{
  "num_hidden_layers": 11,
  "hidden_size": 512,
  "num_attention_heads": 8,
  "num_key_value_heads": 8,
  "head_dim": 64,
  "intermediate_size": 1344,
  "vocab_size": 39422,
  "hidden_act": "swiglu",
  "norm": "rmsnorm",
  "norm_place": "pre",
  "norm_eps": 1e-06,
  "positions": "rope",
  "rope_theta": 10000.0,
  "rope_fraction": 1.0,
  "qk_norm": false,
  "attn_scale": 0.125,
  "bias": "qkv",
  "tie_word_embeddings": false,
  "parallel_block": false,
  "init": "normal",
  "init_std_qkv": 0.0186,
  "init_std_o": 0.00396,
  "init_std_up": 0.0186,
  "init_std_down": 0.00244,
  "optimizer": "adam_variant",
  "learning_rate": 0.000287,
  "beta1": 0.9,
  "beta2": 0.99,
  "weight_decay": 0.49,
  "lr_head": 0.00524,
  "max_grad_norm": 1.0,
  "warmup_steps": 369,
  "schedule": "wsd",
  "decay_fraction": 0.941,
  "decay_shape": "linear",
  "final_lr_fraction": 0.0,
  "batch_tokens": [32768, 65536, 131072],
  "max_seq_len": 1024,
  "doc_mask": true,
  "train_tokens": 768500000,
  "max_steps": 11299,
  "dataset": "wikipedia_en"
}
Each number is 500 + 25 x the weight over its row's rms, rounded and kept within 0 to 999. Layers, rows and columns count from 0. Numbers have three digits each. The size before them is the row's rms in percent of the matrix's.

# gate: layer 3 MLP gate, 1344x512, rms 0.0183, rows 621-637, columns 384-511
# up: layer 3 MLP up, 1344x512, rms 0.0185, rows 621-636, columns 384-511
# down: layer 3 MLP down (transposed), 1344x512, rms 0.0164, rows 621-636, columns 384-511
gate621 094:490526498487483453527448494465485527498527474500530501515437436460461451511473483521475480539507498514469483504483503434528541514521476519509520432495512489516477501520493494512517482484499476515474469513490531525555516490510481464505496466494490529472454514506533493489487484467495496447478552462528522485521473538478468471524496480491495506482526548496480484481527481469454497492490
up621 104:501551490455462504504485524479515510489471497476508463466494445521502479500518475500528512505452495478504494468508487476532521498515500490499501459468514495468500467502488455466508489493500446487474529458518489489535540473459491497500524473510499524410477494521497528486480466468499507470521525466528543470509536521489472516540495480518517514489491536504491466474546457473485484532493
down621 096:468487508523492548501527495482522458518513498512502473511567535502516499511512469460509507463452441463502490540546450500493468535525497501519494538485484499490494462474500466487472518459483505506480533445523518500468533481449534512489491524517483504468533499483516511519492518516502518525489450524489515507483526467502524530518490495497518510534489479465513492530538498469550488494506
gate622 096:504461436532506501482504522491543472482510505510548498512491521447515481480519534519497531464479436490494500466458505509484501487502532513473457516504491506483474507549523505493511480459486467535493475567504485490541535510511486506511484512540523501508490475503497495464509497478491498535544436483493505514544474507481549451484505491541486508506495498522517516530490530509533509430490
up622 102:514565515521524466535517506500492502527510507500462524461485542537478515535509515540493515492536537565516466501530512459482470525520457527489502471506520469501537504514503506518496479509500510501474492487490500525504471505519507540517476527515505494528503482450500496485477514518489464480521541484498458496485528441525424478493475499458478503508489551502513539468509468499487531516549
down622 100:531450420544494529481489510510538487502533531502547499509530467463489509494504486484509540522477438467498486494449531531486479458498477496474462536502459496472472496557518530515492487484476463522504494575497484510537515495510503524511488511523524514510463500493504505481530468437478501531535472492491492528523480515473537435501508513541536513514528477533497531510481522504494510455495
gate623 094:477474547465531492484492504521472535530504482516496492505473508500479442478490494497518513507521504487551538499501507465500522489521498480531520483478484491551506505490510471487537507496493519522474484498498506463456515503492502533487478504495488489504502499519537461520519524527487529502500491512513494492491503467497484481485456521472536574499503477554499466463501474495500458516552
up623 097:481477538476534517531519485460483491542454467516550502505487511545481457517534462482531538503490493506488514520521514493549494461452542510518494500467487507484498482519451532537520477499474507529495506532524503495486506478515513486479496451523493490473539487488496492477497521485506453443520501509523505479535445495503517463506471525507535546521460440492500484486486451483495512515507
down623 099:501530465509445457477485518497497474452492507523491466462524554506532547519467525488539459473464488473468485495484511516477486498483509482511521537520492477449475477489439477458466527461503490483563518499490503500529505496514500470535526494506556518487511520511525529505513517471484496496478538490505540528485520553511498476535502480515508450494511545490501513509531513528473528489444
gate624 103:524494504480486513469510494498512490465532485441451505462464532531502457549504517484473497459488496509487516505467479488514467493495505467496488488492503549549467460530526525485488453523509542496505491527505474509519505510505523509500469479512464480539497525439524496513482490504532514508539477477490498478519487537517512498505528506515516462496478493486491538546541506491441472458536
up624 109:493496483497477494490522518500501460520473445483508505506478540468477470501541463515539511498478512523494481556532497510494536495512519475533524496483533503504489527476490474498493509529491496493485489547497472501545493497477550461507476512466496555491551537519532520535488488465522460445470536503508498520516479522501499540488459543537515543499496511491515487518495530449490486535494
down624 108:440479479482472494508491518521478499520494451511528466486481491482500494499547496537507511488504537517498483525502466460510493483505464494493517505505485511497488504476485522498509461495403515526491514486517502530508522502515495494516504536518507558467529535522471492505519496504526486482469515509552502495481466483495504504523490493497524503498500503478487480491511464507522517458515
gate625 097:468529526492514530490500493511524465476500491506474498518506513532467473529519529491436444507500532552532506477475494469465442520500446511482522526537475477489522501523509507501514495501516502481498502486438516516509525521506545480511462496539483479505500539481500486513491483518517531493507529466493478489503483480511513530502500503489483469473538516508473536513492502483492540483486
up625 103:489482501575469462514494499448477529513526507520536485507476546485525507547462486496540513491508484492463498496488495499500467500551513494543497453514490510482453454527517495534506508471507529530537489479499479503508485480495489494485545514491494527503453472483567521441490512503522487497500499515497478500497550504456500460489548436485538468514504533473552465501537541504500498501497
down625 099:484525556498537497470490464512494503481505493487497476512485500511491509523508493474470432507496517527521474477494508474470455499501450517506524530520479505493531491500506495507528473502509515501494504485463530497524495516503529460525515505528451484512445484486482484510483477515559535483531544451521473527502513490483538520515508500508471494452520519479480495529475507483508482479488
gate626 096:522518467538501488504523516451518507498532520511495561473493474460481502464470508513559508502495494515507477483455498513497492469479512493468506468459504485485514476519519540509503493522490509510517511511495461505460494501548480528468473498517484509484514507512467554484497495502544513494524481489503473470580526533523494474516517509509513468487506490514467519491489444510557510510539
up626 085:463474520559527538530456531531485521505487553471486496493553515503503547511499554497493488539530498470528530500533497481499465509478471506457529560511488490500533484538525522515496458516496489510539519489496485521500491481479489508516512503539492480556515566494476482504476495527525495505499507489499529501478523459529520513461517466527506472491489497523498515526493520504500492465519
down626 088:512491489446487468465483507465453482492501459513543429495453527497487491532520472516549507490525496496509453501495523510472527519502493495472505467496499533460497527471492444451467516515482512460480474500461544443528481516498472501480517548458513522480511483510503511500514516495467491491484498511510490475486546548472497471510466522472493527531522552478524489474473497467494506540489
gate627 104:502505489541459439493522509489524503511551488498497515497512532479481464527498501536549507492547518497522500496467489499486508530476488536516506485515492475512505479521507488485510487486465517509528472456492495473475519517457514541511481461519513534530499550479550486515503545522553531473529480458503488479514489471533508473526499478489468490506475546502514499508513512480496505481497
up627 119:482497530467518535499492462481459454494481455515520446500462482549505519466531479511490424519464485509477498492535503527557495549509506478504501509492523492476484521462520487513493534477537510501494523490483522510512489501516496478510520508527518481511484467511511520512504510511479463474472528481533540494432469521504456481496459506502533518517524492504524475485509515501513489520472
down627 108:473498475475455511473508527506474491543474450484513452544489494530482480496558500560480501509495508483502523475521487519510512542448513448494485517498504442510501493510508448482535473516509487489551514501499477499485473499471501519456485517514479549527460544512501525520529522497540469494523495489512489487459466519525488472457451488504494510500514542480495492474503466548490502502493
gate628 117:516517492482509490518500494498533501517529497486520513497473503482464452548504507510469446478522454527542521471465514484509476477484514584456480510526509507504486480491480498464476468493456513536494497504514453523536520509536503517534482532487477438530510500520501496468483549533486525471525509520470464491502511516515515515470513510445473542459501519487527504441503488575479501489470
up628 119:506493497508517480497456494459515467536469503519541497485507498464514455530524519479533521509524519502497513520518538502512517469458507539491486533490516504459475475468486500525486504525470510568467534556538480468477499494547484456520500524535491505505482523570503483502517518496531503497484476509482469495516511500494534509514525535476506501489455482534535520446525506529550482487485
down628 110:462478507487547480478436422504478477475528478521542502521491484480489503482481509461505469500496510526498546508501502512460516476500484518527498495459524464440501560455548460514473500519496503473473491507503505490489488527471505470476479479505528502507506507514508496511496504459498515495459486483544505505487409500527531496483480530513476508528495526515474470530504500478509479483465
gate629 114:531522545471511457493503457508513510536491457458463521530498528486484488512494472498456514483519518510506465485492508473532511570476514512523481480549550539507470508501447505510469459548478493493482495478485520513490476504497481577524455537493522500487507498526516490500486526482485511440528540415458488503493515470535510509496483544511503503516522518472489492494482501511459488481556
up629 111:497501495473538488520504494521454519467499526530470510495459501511497447485475518533484483487450549473551524472472494484530507486494502490448496465519497466509504514451564524471502478508476508483520477459505485525495479518525478485502519489537472470453494514530443490516505484469484523490487526502520514490506534525463474474489544484457471483483520503499425515498514521508518489508527
down629 113:526491513493481484482460502482533486500492501430523476486483482517494536561521497476498510496540495491500508483525492470484547520540497501493514506510535566508449501520478502480495483487501498482531517524514495465522486489472488528530475496514513524543499490501501506497484528488488474497520575434491473507495508472534520494475517490509489514480492502477526499550480468478447501477522
gate630 099:495497501452500463517533476482520516523545477503541487482496485476508458466515500519500538496488516531531473519468523519499464459478505489502491516493479510540511551511463521477497481473476522519526517508460496517487503514510469522522514511495520488522511533441503473493525535505521506459487517511523498446511468474511535488497496480520480456507516486516530524512524537491515511525486
up630 101:494503527505506480516477483509537500509529502481507496533538523510472484493473506513553468537537519542487506551470498521525462527525510531477522507535470552478466508539548516512513497462487533545488483474473534478507536486485512536514466477550482511514502513499523463500514475521501469463498487468467464481511526470545535450494488480484459517506541526555517572518522502490499522487502
down630 102:492512461525520498498516521498512470501482495486505506491478486491535473450487511453519552458530478514509448519478477462498496469497489515492464505429510498547531540497525539516487568487483515511535527503507477546512499497509492536533531526504518497498523523464496471475493545511519542459504520538514550504474483494472498495465496500489512482495483484517508480473504529530506478479532
gate631 098:508500472556497504512474514451507472512512515510505520519467519450497466528502488540559512489564474523484437509484464537451491487499513524467507513502435518464510524511523493534504511517524498487484521518483504545535504513583525516490473505513485510499525489497525516467495507498499492477521504529499513487530504497467519489459500491459503527527497523498524465503473505512512483502541
up631 105:470500487504482483473527481496525523472519511460499460532530464521516536486502508499497478500486498535493517498489534480518471507481528534532499514495515496481509499519535565446489516523492510486520464463492488512507516478473480536499533507455540461517499512478494439542473535509512485506490506491504503494511482516503514501566527524488497473485521495490446561496523504475452506459500
down631 098:495522492533495494521490471469514492510501495516529450491438490470529478500486520501572488512540497496473456488491488521525511481504496540485511537511507499470482501494502498529480529553513522502509516535496521533557494509543506467513470482524491515502518472504489487509464498481519490459514491570477468500508503487503512490499476519516542510502504505444474500501481510510475455503527
gate632 103:482507485535505520517535487466512512488505549519519511513515473511522479544507508459441481533457490481476548479508521501500474472498488497474512502525486511518533464529484505455517473449504507523477505507465524518477530520492521539526457503517490502510504506465528528499468520526504501536513514481542452515487510456458497469475493457490521471526515576480557468513513519510526517517493
up632 107:507514475538527532492490507489483497505478520482517483515554475495512535489511472510552532513505458527522545554538462488484499551500450512476488489438469498436492510508493525504494569522517477478486514516493477504487478454469468500497558462496535526443460490551478477530495503461510457544490525487502555518511498501445487498528537542500508459498479492537480499486485507507498499513499
down632 106:524532478482500491480511546468460492509523486488464479505458483490477497524496468526516525514523498502512488552485507499430503459481500499469476481461528494429516528479488439530487517487469494504470471503508495501517484503529475479511484529495538508463518513516488531504497501473533541493500488461501506553464459524454554468465488500505511524503503483495522526504518455545523528498480
gate633 100:526521493478464484531485512473458528500523511518504499508511504532524495534536496477513525493516531508500521463452491470517512529485469518481517563528513501511500500483514515534462496505491530493476498514521479527496494504505503561509458525540506529520478505505498539541466513538530494501553497522499416505514494473537466464518454511507503502514482525514502459502493502508554469508532
up633 105:492472505445500480503495497521505472506498469479444493515453516467478462519509486491466495504513493473504492484504494532511545520533466478491468463476532519552497524473520497461503481496513512550520553492493512481532470514504487495482572487498495454470500482485538471517503501470475465523491534498493513520496506515494514428436520501481505514473520503486467510500514530508517452503506
down633 104:513483492486472498473473548502450540480480500545496478521505512503549534533513548476496527462463528470499541472488515452491526534500478483497478527504519474484506524499512499493469534449526492459450509517535451482512504463514457524514459487491457521499493497533490540496485524505524517489507476490520451538500499476505502461468502495534507519468509487487511417504487524476542489473485
gate634 094:452524511497451511479481493491522495481494505489456519505462550528499505513445511523490495509503487498520489506467539513473499522465522481518476511530488537499481482508480499488486494527518461487483483590511492493520470512498500472496506472485433563536496498535521471499531500516450464476505464476534493471489495539513500532494527502517521478496534492494494522473503498465467462526523
up634 091:484539488479507542496496499495470464531495490498543534496486542510505541493512508495521508489480524477525507554514530499503473513507514503495542527519452479467488519499467468519484500520468485504528512447498471546517498473530503509521460474518493518474500502461535478486480471510474495532500527456553485520467516500500475515497461549484549508526502482480486524512520525527452454520529
down634 095:508505520530509475457543481533513514498486490451457448518499472517528462529487505460448490511492479508483494450459498502459546500525487498499438507545512469522474477479486482487534516511522519480491450522503533472450493492537452481486495511464510524553474472564485499519544519508487476485505473532512488500553485529544511500490510471536526528441487519530486511499461499499585505465491
gate635 120:514510466518489483545456500443481478470519504532472511532484510487484475523507523437443497497515528513516537506496487516532475451496454555492501489500503542529542533505452481487495522529453531473546500475514491526514481513513495531547511514459511517507520504546549564486500533501522527493486502467465487526490511502481517581487513505516518495493515539480523505487520521536492490506426
up635 112:523486492480492487540498530506512452474519522495503510515494500525464483498511504500501511519514527467473503522521502547467473558515510478484495513501500501459529462556490517498499510453509513491556470524482468461509496457443523528508467487487492469551508527488486547468476477471488476530473496525510490495484526470446512512486513509509490528544538514481573517530523493502522482518488
down635 115:514489504519509463490514507499476518490481516533505457515521496538507483526527523541526452468448507529487454471503458518478451500509491526473478536504509533523490505504513497477492495514522481491475435501480522526523537553512471493479525506506517518506485459511495502509507479522484514487473472522483543512486530485535506451495503462511505498477462559478471512490464485506473465525541
gate636 091:511532505466455480483513514515508467525471512510497462453488497521495535505485528487470490498452527489554509534526510473492502470498524440495490507480532509512535506474464504513479505495503465475501515503485494500522497490508463508488555481463495453499543497505503488547494508491477467504475548577563476468490454533490523518572504466546539493493491474527483483487529482499465466479526
up636 091:523514465493498506458522466533494468524542472515544495519516534460477474490503537528488510510525549484470452514528534438500492516562434483520483506495503436522490508517522501501454525515477504514490510499475521533515488504519489481535518491531513475540478482492525482499512494480473473529472488495501503479509488510553518503511504509504488483486557495486472506524531514470494520480483
down636 092:472472548501505486545499534479531500462495542494443481490465477529518545521479475458509482486484489533536570515481486552495512494477543517504517509512517572488488464502473526481536469486536489459529498514498491477482504495490521523446514526472485491445515517506497514512496499517530536505517512518496483501477516492452476506499476494507536503489465487473523502482501492506512482495513
gate637 095:503498499528470477490513490478529451506479492520514515516436481467443527485510494507523504489490507492536490515498476506511484511479525459505474519551497515473524501488488467521479482502492452491443508496536441509527471512541497461528489516505499508446499448475521490507445485507493492514506486506508549532491472545540493471482520472515486532527526480468488513514532499509513476460526